Weights of a small GPT-style language model, trained from scratch on English Wikipedia.
Architecture: RMSNorm before each block, local attention windows, gated attention.
Training: a variant of Adam for these matrices, 725M tokens, 11065 steps.
Each number is 200 + 40 x the weight over its row's rms, rounded and kept within 0 to 999. Layers, rows and columns count from 0. The size before them is the row's rms in percent of the matrix's.

# down: layer 8 MLP down (transposed), 3072x768, rms 0.0414, rows 1594-1646, columns 0-63
# up: layer 8 MLP up, 3072x768, rms 0.0468, rows 1595-1646, columns 0-63
down1594,093,153,194,121,164,238,186,194,176,179,181,122,187,273,177,197,276,228,220,239,135,211,189,252,254,236,258,245,172,153,163,160,177,180,175,230,228,166,151,216,158,238,179,233,228,263,222,166,218,171,202,207,197,211,199,134,199,215,248,230,224,216,205,213,201
up1595,108,262,173,218,173,157,163,206,144,140,159,239,193,288,161,264,206,176,176,174,192,191,172,250,189,220,161,176,154,124,185,169,186,201,195,212,179,256,250,182,191,169,211,169,274,249,148,248,268,197,89,194,183,192,277,159,261,213,166,258,269,153,246,217,152
down1595,104,147,262,200,220,217,171,217,197,191,214,226,221,214,250,168,173,211,169,145,205,209,211,146,181,177,226,215,250,254,187,160,241,201,166,202,132,122,282,265,211,235,248,243,250,171,198,138,237,216,177,228,133,228,168,179,183,180,242,205,166,175,173,188,175
up1596,101,203,222,206,202,201,180,228,208,260,185,192,208,216,204,112,230,226,206,245,229,135,97,202,226,200,248,184,179,206,219,221,300,159,186,252,188,132,214,118,206,221,212,173,238,147,153,153,201,176,250,265,206,151,186,215,205,170,191,247,246,269,187,174,185
down1596,103,218,201,200,201,234,214,164,214,186,197,181,230,221,240,207,212,192,226,187,250,253,280,276,180,297,188,177,199,218,212,146,178,197,126,180,203,222,164,174,161,117,208,213,248,225,199,176,216,182,208,201,266,247,215,260,186,240,230,150,153,260,268,267,243
up1597,097,232,161,188,214,187,183,188,210,206,129,190,162,236,218,183,185,202,165,215,183,190,191,208,167,163,236,180,129,127,169,202,244,180,220,157,156,165,187,156,205,247,285,214,233,162,182,146,191,207,184,189,217,119,200,243,204,139,262,146,276,255,224,172,172
down1597,099,203,210,161,189,188,201,176,218,249,195,97,178,223,155,212,181,231,205,199,219,174,185,203,231,245,218,188,208,198,225,154,149,176,213,211,192,184,217,214,197,220,143,220,178,202,229,171,226,224,173,139,116,248,164,176,201,238,219,241,210,212,130,212,218
up1598,100,176,221,168,191,118,190,155,160,166,139,208,233,173,134,245,207,163,314,176,184,209,138,263,257,286,138,268,146,172,180,200,220,262,208,201,256,230,200,169,214,276,252,186,236,148,231,220,245,219,196,268,259,251,268,251,274,196,293,157,186,228,265,242,199
down1598,100,204,240,214,187,193,184,181,209,190,196,97,208,167,202,202,198,180,188,232,229,285,251,176,277,256,129,216,191,185,174,186,243,211,272,182,158,228,252,158,239,246,252,248,212,145,221,223,188,180,203,189,170,221,160,202,245,174,238,166,228,248,166,190,191
up1599,097,149,192,183,196,171,157,119,183,198,220,196,224,260,161,220,163,162,209,241,151,193,186,193,264,156,249,223,161,225,185,251,238,246,201,227,242,160,168,219,160,236,188,183,222,164,211,216,162,160,243,236,218,213,252,227,292,260,161,294,260,290,205,200,182
down1599,098,191,204,227,193,202,181,198,224,208,197,134,155,167,256,256,199,202,145,126,154,237,168,210,211,240,205,258,233,180,158,157,165,207,201,136,211,238,292,237,184,161,195,157,178,258,262,182,209,179,217,133,170,281,198,221,141,145,213,145,230,204,169,223,216
up1600,100,227,220,233,238,163,186,162,206,217,156,237,131,214,101,284,170,217,276,165,196,210,216,237,226,219,199,256,195,153,214,210,206,217,221,237,154,210,155,141,201,147,115,200,191,157,205,180,165,204,119,202,164,185,186,256,260,199,166,192,181,301,180,233,121
down1600,104,200,217,218,200,171,189,240,187,171,260,211,179,119,148,169,176,213,175,172,236,196,232,130,233,238,215,229,157,183,256,251,206,281,153,166,201,238,171,199,268,180,243,295,213,222,197,238,169,214,160,211,164,198,198,250,173,216,161,229,199,152,206,271,260
up1601,102,250,170,174,223,190,161,119,172,204,144,202,228,263,176,145,262,127,237,181,241,228,171,221,183,243,236,161,177,194,222,147,167,245,138,217,212,122,215,168,307,192,151,163,130,165,166,175,200,225,234,193,223,169,229,160,249,164,231,218,156,192,288,244,172
down1601,102,155,227,221,241,197,167,192,153,237,212,114,196,199,211,172,192,242,217,214,145,151,216,208,164,206,155,182,239,141,196,141,194,198,180,161,154,255,194,120,220,172,172,205,204,201,186,205,226,130,127,176,217,198,238,226,261,259,285,238,203,285,257,238,178
up1602,096,186,150,189,200,212,204,188,188,183,117,167,257,220,140,166,191,256,132,243,205,192,185,261,213,150,220,257,213,228,164,154,213,318,214,233,142,205,198,159,240,235,181,241,281,225,249,177,148,248,163,180,213,107,263,160,134,224,140,222,130,119,193,167,177
down1602,097,261,204,175,209,171,189,156,213,197,194,183,159,230,195,174,219,237,211,219,148,158,176,169,181,196,218,201,218,249,235,207,238,246,201,192,153,201,177,247,214,140,189,193,306,207,221,257,160,202,253,189,218,174,216,188,248,155,170,199,199,174,232,159,233
up1603,105,231,265,228,220,221,172,167,189,222,210,201,243,173,194,288,177,196,276,178,160,228,177,183,293,263,159,245,212,198,169,157,234,209,186,172,125,193,187,183,260,232,187,195,187,133,133,145,217,175,211,241,235,105,170,163,205,125,189,158,144,216,191,143,221
down1603,105,198,223,213,214,141,279,83,182,222,208,89,218,172,169,242,168,163,189,248,241,177,219,199,176,267,137,177,167,291,158,182,266,158,248,207,191,228,141,222,212,112,236,188,280,241,174,210,211,222,147,207,222,250,201,171,180,165,204,237,163,263,208,259,180
up1604,080,80,126,233,187,272,210,139,153,152,251,250,223,209,223,194,209,191,193,205,223,195,182,244,236,188,249,188,204,217,185,230,238,220,179,214,196,207,232,179,212,196,265,245,168,193,188,257,105,153,122,174,173,267,192,172,188,181,169,190,195,125,229,181,205
down1604,077,304,266,262,213,59,279,137,108,132,123,0,368,134,187,228,153,175,254,194,205,203,219,171,116,173,183,199,223,211,257,229,226,173,209,279,193,179,173,161,211,95,214,189,219,155,231,221,227,228,179,224,177,193,217,194,242,201,149,179,205,229,210,185,155
up1605,100,151,178,180,209,187,191,212,241,191,161,221,203,337,147,174,160,138,253,239,203,106,111,291,163,185,162,227,244,233,247,156,219,283,290,212,171,195,211,174,280,199,193,165,242,204,234,224,213,225,145,231,168,207,229,169,164,183,214,276,251,245,167,206,207
down1605,099,209,164,195,195,165,257,197,178,214,197,266,222,221,253,207,168,169,211,359,202,180,212,236,145,189,246,140,192,236,281,173,245,273,180,151,209,209,173,219,221,179,143,219,197,206,279,210,146,220,257,244,168,140,229,189,174,203,258,182,214,213,142,126,165
up1606,099,254,139,195,201,224,240,132,192,205,214,203,182,170,239,176,197,207,218,252,201,233,151,149,191,256,190,212,324,174,189,205,122,222,265,219,199,211,227,198,228,183,161,196,183,222,208,190,199,230,206,211,193,239,270,174,212,203,294,128,202,101,222,225,168
down1606,100,199,236,143,198,150,160,242,151,208,204,119,208,207,227,185,106,177,133,207,269,244,175,193,236,248,166,194,213,223,248,235,204,209,263,274,200,208,189,235,251,164,178,293,312,181,243,196,265,235,179,232,278,234,250,230,154,177,223,232,142,210,256,200,285
up1607,097,190,185,145,161,148,217,212,157,234,221,207,134,124,186,229,224,186,183,262,204,194,186,261,181,252,142,200,257,184,183,216,252,180,215,192,150,137,241,190,212,156,256,248,196,267,144,142,175,154,203,174,156,246,243,216,197,157,215,210,163,150,304,216,199
down1607,094,287,173,274,129,183,195,265,260,180,161,192,301,249,195,263,145,160,174,213,202,274,183,196,232,245,203,221,135,280,150,194,209,233,205,122,225,172,260,171,267,176,222,213,256,235,188,243,167,271,268,221,193,180,227,187,193,265,187,195,249,229,166,127,136
up1608,100,190,184,224,205,253,174,218,208,188,161,194,226,175,229,186,99,230,212,195,137,200,212,217,191,275,209,180,259,198,191,174,246,218,249,163,144,215,201,212,257,229,236,203,167,247,248,185,158,260,144,290,194,185,223,297,205,174,160,235,211,154,193,238,238
down1608,101,173,207,126,184,151,183,158,207,247,231,142,163,217,188,207,237,247,205,155,185,247,217,181,190,155,174,174,218,158,122,253,175,253,286,170,269,141,250,150,180,226,146,222,236,127,177,183,212,211,174,184,183,215,224,171,179,200,217,211,187,174,119,252,179
up1609,102,206,184,207,218,196,234,142,171,167,163,224,225,248,132,225,223,207,194,186,158,219,230,173,297,156,252,211,249,171,218,228,213,221,169,204,198,153,171,150,154,186,232,150,214,234,249,255,158,189,223,280,183,127,201,233,150,236,209,146,177,253,240,170,202
down1609,104,212,256,199,246,167,192,183,181,235,173,215,198,208,150,226,196,167,166,203,200,180,215,203,115,118,139,184,197,227,246,282,226,208,211,258,155,160,180,226,159,224,124,204,221,219,268,254,198,214,229,187,255,270,145,195,265,182,190,235,207,177,195,167,147
up1610,105,222,240,152,227,207,195,187,255,154,123,215,180,151,193,239,256,119,260,243,207,204,175,158,242,274,215,206,276,187,159,226,255,233,184,255,194,242,164,194,205,227,175,135,257,205,158,161,185,180,204,199,214,202,209,228,308,214,242,177,192,141,204,146,237
down1610,103,190,218,222,180,221,249,132,101,128,141,207,205,188,150,182,287,173,171,149,186,149,206,198,131,191,206,236,184,203,208,183,194,177,230,245,200,189,204,158,223,190,217,196,200,214,208,159,192,192,237,225,221,130,164,211,185,198,173,200,165,231,189,277,149
up1611,108,191,262,128,191,199,154,155,184,304,191,228,174,206,122,166,274,176,240,223,152,158,212,307,208,229,139,204,200,266,174,167,274,222,183,144,100,245,187,120,215,163,213,234,182,259,231,223,130,246,135,188,161,214,156,217,162,195,161,141,157,242,263,194,183
down1611,102,155,230,123,121,233,187,125,193,259,232,87,185,194,197,194,169,218,163,257,168,131,151,192,233,246,202,175,129,359,208,198,166,197,95,239,166,219,202,219,217,189,204,246,157,262,274,158,216,176,224,188,194,194,177,230,202,226,169,223,183,206,208,175,220
up1612,095,203,237,157,240,205,166,146,213,211,208,212,155,221,183,206,191,209,190,183,175,246,264,201,184,152,123,206,238,217,164,149,144,142,132,188,155,188,219,133,144,282,196,146,145,122,195,145,163,165,168,179,250,232,203,207,216,282,197,215,190,195,142,249,196
down1612,097,189,178,171,223,174,178,177,180,205,236,117,215,167,221,255,288,196,209,194,254,232,211,205,233,210,188,166,292,203,148,232,190,178,175,167,192,223,260,192,225,171,159,149,137,232,229,233,156,211,199,214,98,242,180,179,164,134,183,167,187,179,254,161,255
up1613,098,235,180,174,220,190,180,220,217,210,176,270,211,231,80,198,170,254,136,197,133,212,208,178,210,269,206,168,210,253,196,218,206,135,187,228,245,184,248,190,266,263,177,188,268,147,211,125,160,267,233,236,194,200,184,183,187,189,156,215,220,231,311,217,262
down1613,100,184,193,170,187,133,179,214,208,231,193,182,229,284,166,161,258,253,198,180,224,172,231,46,182,160,182,151,226,220,186,197,179,167,159,314,176,210,189,175,223,203,208,204,287,188,191,156,189,224,211,130,122,204,242,275,177,205,174,167,304,215,227,206,212
up1614,097,177,173,153,249,247,195,187,233,184,167,254,210,171,211,181,321,249,251,181,174,182,184,262,133,253,119,211,228,223,227,203,201,190,191,194,208,138,275,156,213,226,220,206,162,194,138,212,256,219,166,216,182,198,211,260,273,255,183,216,136,166,194,222,222
down1614,097,198,254,209,173,148,159,255,183,203,169,265,192,273,164,208,217,175,261,217,254,216,248,210,254,220,184,233,185,168,231,181,142,227,197,198,187,203,135,147,179,204,229,130,209,219,177,193,188,137,226,198,103,229,266,175,161,216,222,183,222,225,198,231,219
up1615,091,241,135,206,199,225,224,247,230,229,186,186,292,242,211,178,225,194,255,227,184,156,253,147,175,199,226,223,117,253,202,205,199,241,219,140,187,172,166,169,232,220,152,201,279,231,197,183,269,241,208,268,222,217,216,141,239,238,202,148,170,226,203,89,195
down1615,091,185,205,198,255,227,173,172,162,163,218,251,178,150,159,199,252,178,135,189,182,332,189,209,260,135,188,157,220,164,195,189,227,179,226,240,187,283,204,194,170,154,176,210,108,158,214,183,181,148,179,198,190,222,148,181,261,204,210,225,181,174,286,224,155
up1616,092,123,178,224,225,177,218,185,109,192,132,212,197,230,146,263,218,260,235,183,162,165,196,163,260,121,191,232,236,134,193,234,124,143,203,254,127,162,176,182,216,205,212,169,248,193,198,207,229,213,136,175,193,183,217,272,184,201,179,247,269,196,171,259,206
down1616,093,256,170,169,132,213,169,205,249,191,181,150,163,191,203,206,259,117,173,207,191,228,172,211,90,245,219,206,175,247,155,174,249,154,219,150,174,214,266,224,241,163,170,186,187,118,237,139,226,209,257,295,222,256,221,203,244,166,194,222,212,214,130,212,199
up1617,107,189,199,155,219,134,204,195,256,248,150,245,177,188,224,151,185,198,171,176,169,169,241,200,269,198,247,237,251,132,127,179,214,205,197,252,121,127,177,133,237,212,155,186,231,187,263,166,235,184,193,154,274,183,271,203,171,179,279,188,191,216,258,162,197
down1617,107,240,213,216,205,205,207,218,182,208,266,231,234,196,147,183,146,122,177,172,181,237,187,167,167,241,170,84,182,130,208,160,199,195,149,188,259,237,163,209,246,162,175,163,148,197,207,162,204,186,222,151,196,273,248,288,169,261,172,189,201,268,235,195,179
up1618,099,162,136,254,194,269,215,248,192,92,101,174,221,205,166,218,190,192,225,262,168,164,216,196,240,186,186,185,219,236,211,162,184,256,198,258,236,269,162,189,154,197,288,169,171,143,194,109,211,123,181,167,228,233,244,189,198,182,198,251,269,250,299,253,216
down1618,090,179,237,137,145,153,186,10,165,291,261,288,98,234,237,184,224,257,209,140,153,205,189,156,167,203,189,212,193,214,238,221,261,202,180,161,183,139,201,231,194,160,103,269,184,258,186,273,178,213,159,241,205,206,214,225,323,184,236,213,159,137,186,213,207
up1619,105,152,228,200,148,206,188,210,169,195,177,214,206,167,134,233,178,263,190,127,184,164,169,240,181,243,217,169,154,150,205,162,245,205,198,179,161,255,209,177,203,145,223,191,181,184,191,174,243,192,252,207,135,198,145,156,186,114,134,231,162,168,195,242,238
down1619,105,232,249,207,191,190,185,253,219,151,232,231,212,98,213,165,212,165,293,294,227,184,225,263,163,229,259,199,201,181,224,176,231,270,196,316,194,247,203,215,229,191,171,175,160,171,197,208,143,213,164,203,131,198,178,247,197,231,155,205,196,210,149,208,181
up1620,101,167,208,216,193,159,216,205,165,148,152,193,209,285,159,150,194,259,181,210,180,188,178,235,229,174,164,260,133,181,240,182,236,220,228,233,216,201,225,228,120,142,262,199,172,220,95,132,269,196,40,227,143,259,247,227,277,211,279,276,171,163,251,177,201
down1620,101,208,198,161,223,220,177,253,229,233,236,157,218,217,172,224,259,254,163,179,207,258,206,152,255,194,273,204,140,190,200,218,124,209,161,198,180,160,205,200,176,169,167,217,219,238,253,187,219,160,209,204,234,231,196,214,226,220,219,235,218,191,224,134,207
up1621,096,198,170,209,99,161,121,171,222,224,142,227,175,250,201,212,227,212,208,239,228,224,159,222,186,97,261,218,178,151,180,206,258,271,266,225,256,210,214,173,208,245,160,245,184,216,217,198,187,214,223,165,180,151,240,133,192,229,187,204,230,192,174,216,202
down1621,097,126,180,204,171,220,177,210,218,227,193,233,217,228,182,221,182,247,230,151,180,208,221,193,172,176,222,254,153,201,180,196,184,309,279,183,198,186,195,258,199,206,193,190,197,191,193,101,211,150,194,160,221,182,207,207,216,215,145,136,143,186,212,166,240
up1622,101,209,157,207,229,194,192,175,204,163,125,238,133,170,164,186,238,178,207,231,174,246,178,179,187,200,190,206,206,183,172,147,243,213,205,192,137,192,207,147,289,179,166,181,197,213,135,266,284,228,220,169,141,183,239,258,182,182,168,269,149,157,215,230,247
down1622,106,183,251,200,214,238,183,216,277,207,225,240,171,204,147,162,263,193,215,229,244,227,166,240,236,202,221,182,154,197,249,234,182,143,157,214,177,164,223,183,199,167,216,216,231,195,201,220,278,177,203,154,280,183,272,253,102,306,146,214,143,173,141,157,253
up1623,108,199,185,187,196,211,137,196,189,179,161,219,190,210,84,178,205,224,188,113,190,186,119,173,215,176,217,198,194,225,99,168,208,216,252,230,215,171,178,170,173,131,230,215,226,224,179,160,208,198,144,156,102,163,196,217,187,183,157,235,179,231,169,220,171
down1623,105,194,284,226,187,198,194,280,192,258,175,68,191,250,185,214,206,238,230,160,190,238,140,195,206,219,260,155,148,121,124,219,203,260,271,224,181,242,208,195,165,105,286,183,210,190,191,228,203,229,210,199,220,197,261,216,163,157,245,167,239,260,229,195,187
up1624,097,188,186,206,182,176,141,167,235,203,169,226,223,203,231,153,303,202,227,235,220,242,228,200,230,184,167,253,143,171,171,222,217,245,253,209,232,238,187,182,191,260,202,194,234,236,183,197,184,238,104,209,237,159,189,215,222,189,160,180,175,178,184,277,185
down1624,099,202,112,221,181,205,162,196,201,125,169,0,230,163,233,216,192,229,219,204,212,344,215,185,230,151,212,149,220,160,132,128,180,182,241,195,288,209,187,164,189,243,239,147,219,208,209,225,212,190,258,236,221,252,156,248,205,208,150,121,192,227,174,236,255
up1625,099,310,139,179,236,169,211,199,247,262,170,241,182,187,159,209,282,222,184,212,122,155,221,231,182,120,153,216,239,263,197,243,199,153,259,221,259,226,210,169,235,241,177,202,206,164,143,190,170,261,152,288,234,210,172,220,188,195,241,168,162,191,214,190,136
down1625,102,206,242,290,192,171,218,192,227,95,231,150,202,209,151,191,160,180,202,145,212,220,227,300,265,218,123,166,218,178,274,258,195,203,135,174,145,220,217,274,249,152,178,191,207,202,177,206,221,190,218,150,232,254,186,231,187,165,215,213,155,190,206,232,150
up1626,106,236,259,200,235,187,180,212,214,198,156,226,168,144,172,183,211,178,231,221,223,123,218,169,187,147,214,201,173,257,160,217,272,210,207,279,201,287,202,156,247,181,248,159,224,194,209,237,251,231,160,175,205,223,263,221,190,196,218,234,224,182,154,191,189
down1626,106,195,220,241,271,192,246,213,147,195,175,276,180,204,164,183,245,228,157,252,222,236,263,249,244,137,150,270,208,235,174,188,187,176,161,232,282,171,146,191,194,184,265,172,234,233,212,216,182,220,214,170,165,223,253,257,222,236,138,220,190,239,133,222,156
up1627,099,251,196,162,199,198,160,204,180,209,168,199,219,219,115,183,196,172,286,194,111,159,203,180,228,243,160,203,150,187,208,198,282,163,215,248,213,232,181,182,188,230,203,160,163,218,226,146,160,163,154,225,205,170,227,207,235,257,244,217,160,241,149,183,179
down1627,098,180,243,199,267,198,216,179,215,244,252,155,184,275,196,213,261,206,191,221,280,175,177,288,263,203,213,194,199,147,180,125,196,191,186,162,241,243,196,184,197,208,210,194,185,185,244,177,124,205,202,125,142,179,170,147,119,187,161,206,117,244,187,260,189
up1628,099,208,166,226,242,228,204,192,218,215,230,211,225,224,165,211,255,217,226,162,139,248,263,266,188,186,126,241,138,197,226,166,178,179,143,223,149,199,197,159,184,238,154,121,253,175,211,205,253,223,203,214,151,168,177,203,162,187,191,192,223,224,185,264,170
down1628,098,239,200,172,149,169,179,135,199,214,118,210,194,266,197,225,125,200,187,122,266,199,142,148,220,201,269,181,248,233,150,183,159,234,193,271,217,177,279,232,201,143,150,234,161,236,197,134,168,230,220,199,207,192,206,291,260,223,224,218,179,202,194,254,201
up1629,098,224,207,238,237,125,225,161,146,181,156,200,192,169,183,230,183,201,196,196,129,169,218,213,192,195,207,211,246,220,212,172,216,192,174,226,189,249,137,145,154,182,240,236,251,239,176,216,213,167,239,203,227,113,206,180,201,234,214,236,176,222,141,149,225
down1629,100,270,192,153,180,206,151,184,269,217,183,156,215,265,93,208,135,111,147,218,159,247,183,206,196,140,155,215,265,158,228,192,187,196,176,214,204,228,249,168,174,212,175,202,234,143,252,202,190,246,180,145,335,225,248,221,214,143,219,221,141,196,263,231,202
up1630,096,219,179,175,135,223,208,151,166,175,167,207,226,266,122,266,243,171,157,180,186,235,235,182,135,169,228,287,87,198,219,255,224,225,133,202,163,175,169,237,205,217,192,197,308,173,219,215,165,152,195,180,160,173,193,239,189,226,132,215,185,239,164,264,197
down1630,089,215,211,175,274,164,147,193,211,233,256,233,164,187,199,206,222,200,154,186,134,247,231,190,168,244,243,258,179,234,225,201,199,191,167,131,168,213,198,231,220,236,169,215,169,148,184,206,99,199,213,168,146,167,260,253,238,85,232,212,176,273,199,235,181
up1631,105,170,224,214,209,196,169,197,209,197,207,175,228,207,213,273,212,143,169,229,124,202,190,253,229,159,265,177,201,203,95,234,269,187,255,229,177,220,212,154,168,133,192,183,170,257,216,221,198,285,163,202,240,228,205,168,262,239,222,220,201,217,111,214,77
down1631,103,148,243,262,183,187,248,187,228,165,155,199,172,199,282,175,198,185,211,255,230,242,248,217,146,156,166,235,161,208,186,199,232,182,205,156,262,154,211,160,194,121,162,189,210,159,213,199,158,231,173,160,182,239,242,172,157,206,217,128,229,199,136,241,213
up1632,093,213,164,181,228,129,147,93,284,211,142,183,182,182,190,143,213,150,180,183,159,69,172,211,171,212,188,263,184,204,81,229,213,184,167,264,180,188,211,212,145,191,175,172,291,243,206,155,268,206,215,172,191,211,218,247,310,247,226,190,171,234,163,202,142
down1632,095,138,158,176,208,187,154,202,224,199,159,0,165,148,222,233,194,131,227,171,205,222,160,132,211,250,204,234,208,277,224,209,202,238,186,146,257,249,246,169,177,154,162,177,301,254,203,205,178,188,151,140,194,122,208,205,173,234,164,238,120,167,214,256,267
up1633,102,162,207,148,176,171,180,210,152,276,255,226,157,155,121,277,157,223,192,128,132,196,160,274,252,266,148,178,217,168,183,217,192,193,201,228,190,259,161,185,196,202,194,191,274,165,218,183,227,194,95,271,212,202,213,235,252,191,226,183,203,148,208,156,168
down1633,098,273,242,281,223,218,211,234,231,201,139,160,226,130,190,205,141,155,140,172,173,211,210,224,180,199,168,196,126,191,181,159,218,138,176,172,104,180,208,160,187,158,210,187,206,113,254,172,161,221,192,198,201,168,199,167,201,261,243,168,185,199,211,178,173
up1634,102,139,178,215,224,207,216,156,178,165,249,173,178,239,240,178,144,170,225,230,283,174,223,181,195,155,263,229,173,172,200,210,181,267,200,258,131,138,236,165,234,204,277,209,159,192,244,185,164,315,158,233,166,226,178,217,139,233,206,217,232,159,201,270,226
down1634,097,251,239,191,109,190,216,176,192,185,138,254,171,186,503,228,174,168,223,220,132,223,181,253,159,174,200,151,175,195,201,195,177,201,194,199,215,165,185,225,260,127,156,225,153,200,218,246,181,219,182,150,177,238,192,215,141,245,244,239,169,165,153,175,159
up1635,098,291,188,197,227,187,198,105,279,202,110,212,259,124,215,192,170,204,233,238,201,174,258,234,174,183,207,191,235,268,225,170,248,237,234,220,212,102,161,202,257,190,159,175,212,223,236,185,232,250,170,198,213,120,154,210,225,225,245,206,207,169,175,190,121
down1635,099,131,154,160,177,204,169,205,212,262,230,163,188,193,250,219,163,219,241,258,231,242,295,181,209,251,156,236,120,190,229,212,235,200,244,160,215,171,178,208,252,233,107,214,190,261,266,131,211,249,193,175,215,269,155,198,161,253,172,225,194,206,225,234,141
up1636,103,158,177,146,209,150,176,163,255,187,229,221,232,221,220,262,255,193,154,253,123,223,195,197,246,204,212,219,185,177,161,235,223,190,198,139,205,156,231,139,153,125,181,133,182,203,96,261,301,246,233,218,248,218,209,158,192,267,208,211,252,175,147,170,131
down1636,105,230,269,196,187,200,231,197,238,199,166,148,174,171,211,220,235,187,204,146,171,234,206,236,230,146,169,236,283,193,165,226,153,246,205,196,219,285,264,176,220,224,224,174,197,215,218,141,204,180,219,193,187,203,110,221,185,209,148,133,191,216,208,182,303
up1637,107,189,178,194,226,210,174,170,166,221,193,195,254,212,234,272,182,228,287,115,143,203,210,203,244,190,222,296,327,176,210,186,245,158,181,142,125,205,219,172,227,179,205,177,257,201,225,186,219,237,209,219,115,208,179,158,220,134,152,252,196,268,246,201,152
down1637,106,221,257,222,177,210,229,241,175,198,167,172,199,291,191,162,202,224,169,183,185,169,212,250,199,190,173,259,191,150,224,93,188,218,184,166,183,192,207,141,262,156,132,221,158,159,234,249,221,225,222,135,230,211,248,177,179,214,172,188,161,257,144,163,218
up1638,096,227,258,235,185,177,223,168,185,187,87,185,258,162,173,161,199,227,198,180,127,219,131,300,205,166,231,183,222,191,184,164,184,305,228,239,146,174,174,202,184,191,179,195,132,215,179,231,192,148,184,183,164,137,228,271,210,182,197,245,196,182,270,246,163
down1638,095,190,135,170,183,214,173,164,265,193,244,113,189,104,167,258,157,253,191,286,172,273,196,237,239,259,153,118,212,224,147,131,150,111,191,213,165,204,207,197,155,194,159,170,206,210,217,243,108,169,141,204,118,188,176,131,172,164,170,219,230,205,237,177,168
up1639,101,251,206,234,233,208,193,179,193,203,149,216,213,214,165,181,266,167,285,218,218,224,257,162,228,190,127,205,246,182,235,197,227,146,286,282,217,233,230,196,195,323,146,230,217,195,235,181,228,244,125,315,173,144,238,170,160,262,215,169,198,243,192,205,217
down1639,103,211,153,162,126,143,149,157,246,229,263,146,205,192,183,210,282,111,194,203,236,200,154,244,203,257,275,213,197,160,233,204,213,208,190,241,191,130,155,200,203,182,275,266,223,200,233,186,185,192,133,220,249,262,142,241,150,210,183,193,184,205,199,229,208
up1640,105,189,218,181,230,196,200,197,219,281,210,228,147,231,146,203,263,161,234,211,203,113,210,163,176,190,223,221,217,203,196,170,213,201,140,196,200,193,223,170,176,188,213,156,312,124,231,215,169,243,240,278,152,137,220,235,257,183,254,174,241,255,200,143,175
down1640,108,226,218,233,233,198,217,215,178,181,184,200,277,241,187,257,115,225,207,188,255,191,266,163,183,163,213,250,184,200,226,253,153,175,162,245,245,146,225,157,199,206,185,210,171,255,137,144,178,258,169,179,250,175,203,230,143,162,175,149,226,163,212,207,170
up1641,104,271,198,210,240,171,184,171,241,223,179,215,153,224,222,210,216,142,231,213,122,212,216,212,189,250,207,299,127,238,254,263,203,200,178,224,175,235,159,157,219,218,191,196,211,206,185,188,221,169,185,231,157,162,205,195,169,166,236,264,175,272,131,188,164
down1641,106,213,214,217,186,177,159,175,178,287,207,190,176,236,242,156,176,167,224,167,221,204,159,265,188,294,231,173,120,237,148,126,206,189,119,106,218,165,249,200,230,175,260,116,249,179,161,211,136,190,181,213,216,221,172,186,201,247,196,210,247,199,104,256,238
up1642,099,165,236,137,199,170,126,221,257,207,231,220,225,279,168,261,190,203,224,196,110,137,191,181,178,174,153,241,200,230,102,223,190,152,169,154,222,171,187,184,139,106,209,141,252,194,165,155,189,183,167,158,172,118,285,153,162,212,158,214,232,168,220,166,144
down1642,099,202,199,210,218,175,219,133,198,164,182,243,200,101,158,180,207,255,156,237,205,181,197,148,281,213,195,185,150,195,289,188,180,207,167,195,106,244,253,215,182,185,256,126,243,176,224,151,185,169,261,200,188,217,223,183,182,159,183,148,247,134,156,197,241
up1643,105,179,234,223,210,182,194,183,181,192,151,168,210,139,216,179,230,182,239,173,119,147,180,250,211,233,235,227,161,208,252,208,178,258,188,170,159,211,269,156,150,190,203,204,164,284,233,152,211,186,137,244,229,144,244,214,265,274,251,222,226,177,234,195,190
down1643,106,176,178,168,135,229,214,199,218,225,164,132,217,140,251,179,188,236,104,238,167,211,211,251,149,218,225,160,175,216,206,258,177,162,190,112,168,196,181,219,179,240,217,216,183,199,178,164,139,197,307,176,220,258,243,120,217,224,152,178,230,155,205,253,203
up1644,091,221,159,155,222,189,102,215,238,220,150,252,144,171,253,207,184,185,214,213,220,188,197,305,241,232,225,242,236,149,155,229,246,239,243,182,220,175,236,218,235,155,223,215,238,217,201,171,181,132,213,199,130,216,159,223,232,193,198,124,127,187,196,209,263
down1644,093,145,237,146,174,205,164,195,265,215,246,215,171,207,179,222,191,184,203,160,127,165,165,184,182,124,246,168,182,252,244,173,209,234,147,277,123,193,210,106,178,164,168,157,220,242,252,173,181,225,168,153,169,210,204,222,195,261,223,271,239,142,187,215,104
up1645,096,208,231,191,153,194,177,227,233,299,198,205,196,207,185,156,188,130,237,287,201,204,168,257,196,187,128,237,243,259,181,152,246,218,166,248,178,239,224,151,181,154,207,179,165,210,124,196,252,211,222,134,169,217,186,205,221,195,227,233,227,200,236,144,165
down1645,097,206,241,176,153,252,214,235,237,191,186,184,242,176,195,172,264,189,181,237,264,187,198,196,172,199,105,208,203,253,213,205,225,226,202,128,226,225,133,220,164,155,198,201,184,164,248,98,282,142,211,205,242,190,135,211,172,226,199,211,132,238,192,149,170
up1646,097,145,255,132,164,220,127,186,178,211,188,266,266,210,223,242,232,118,189,226,244,254,195,199,195,162,250,214,173,222,175,140,225,273,234,190,247,142,275,194,168,182,251,230,180,253,237,183,177,208,181,207,183,174,265,265,215,185,192,205,200,208,225,272,253
down1646,096,162,208,215,206,245,166,237,173,256,108,166,169,158,190,165,208,193,254,136,205,182,187,159,196,212,206,208,223,185,217,199,182,180,212,168,201,247,151,181,179,243,197,244,299,258,155,131,227,192,256,200,146,252,212,184,215,183,250,173,171,160,227,223,154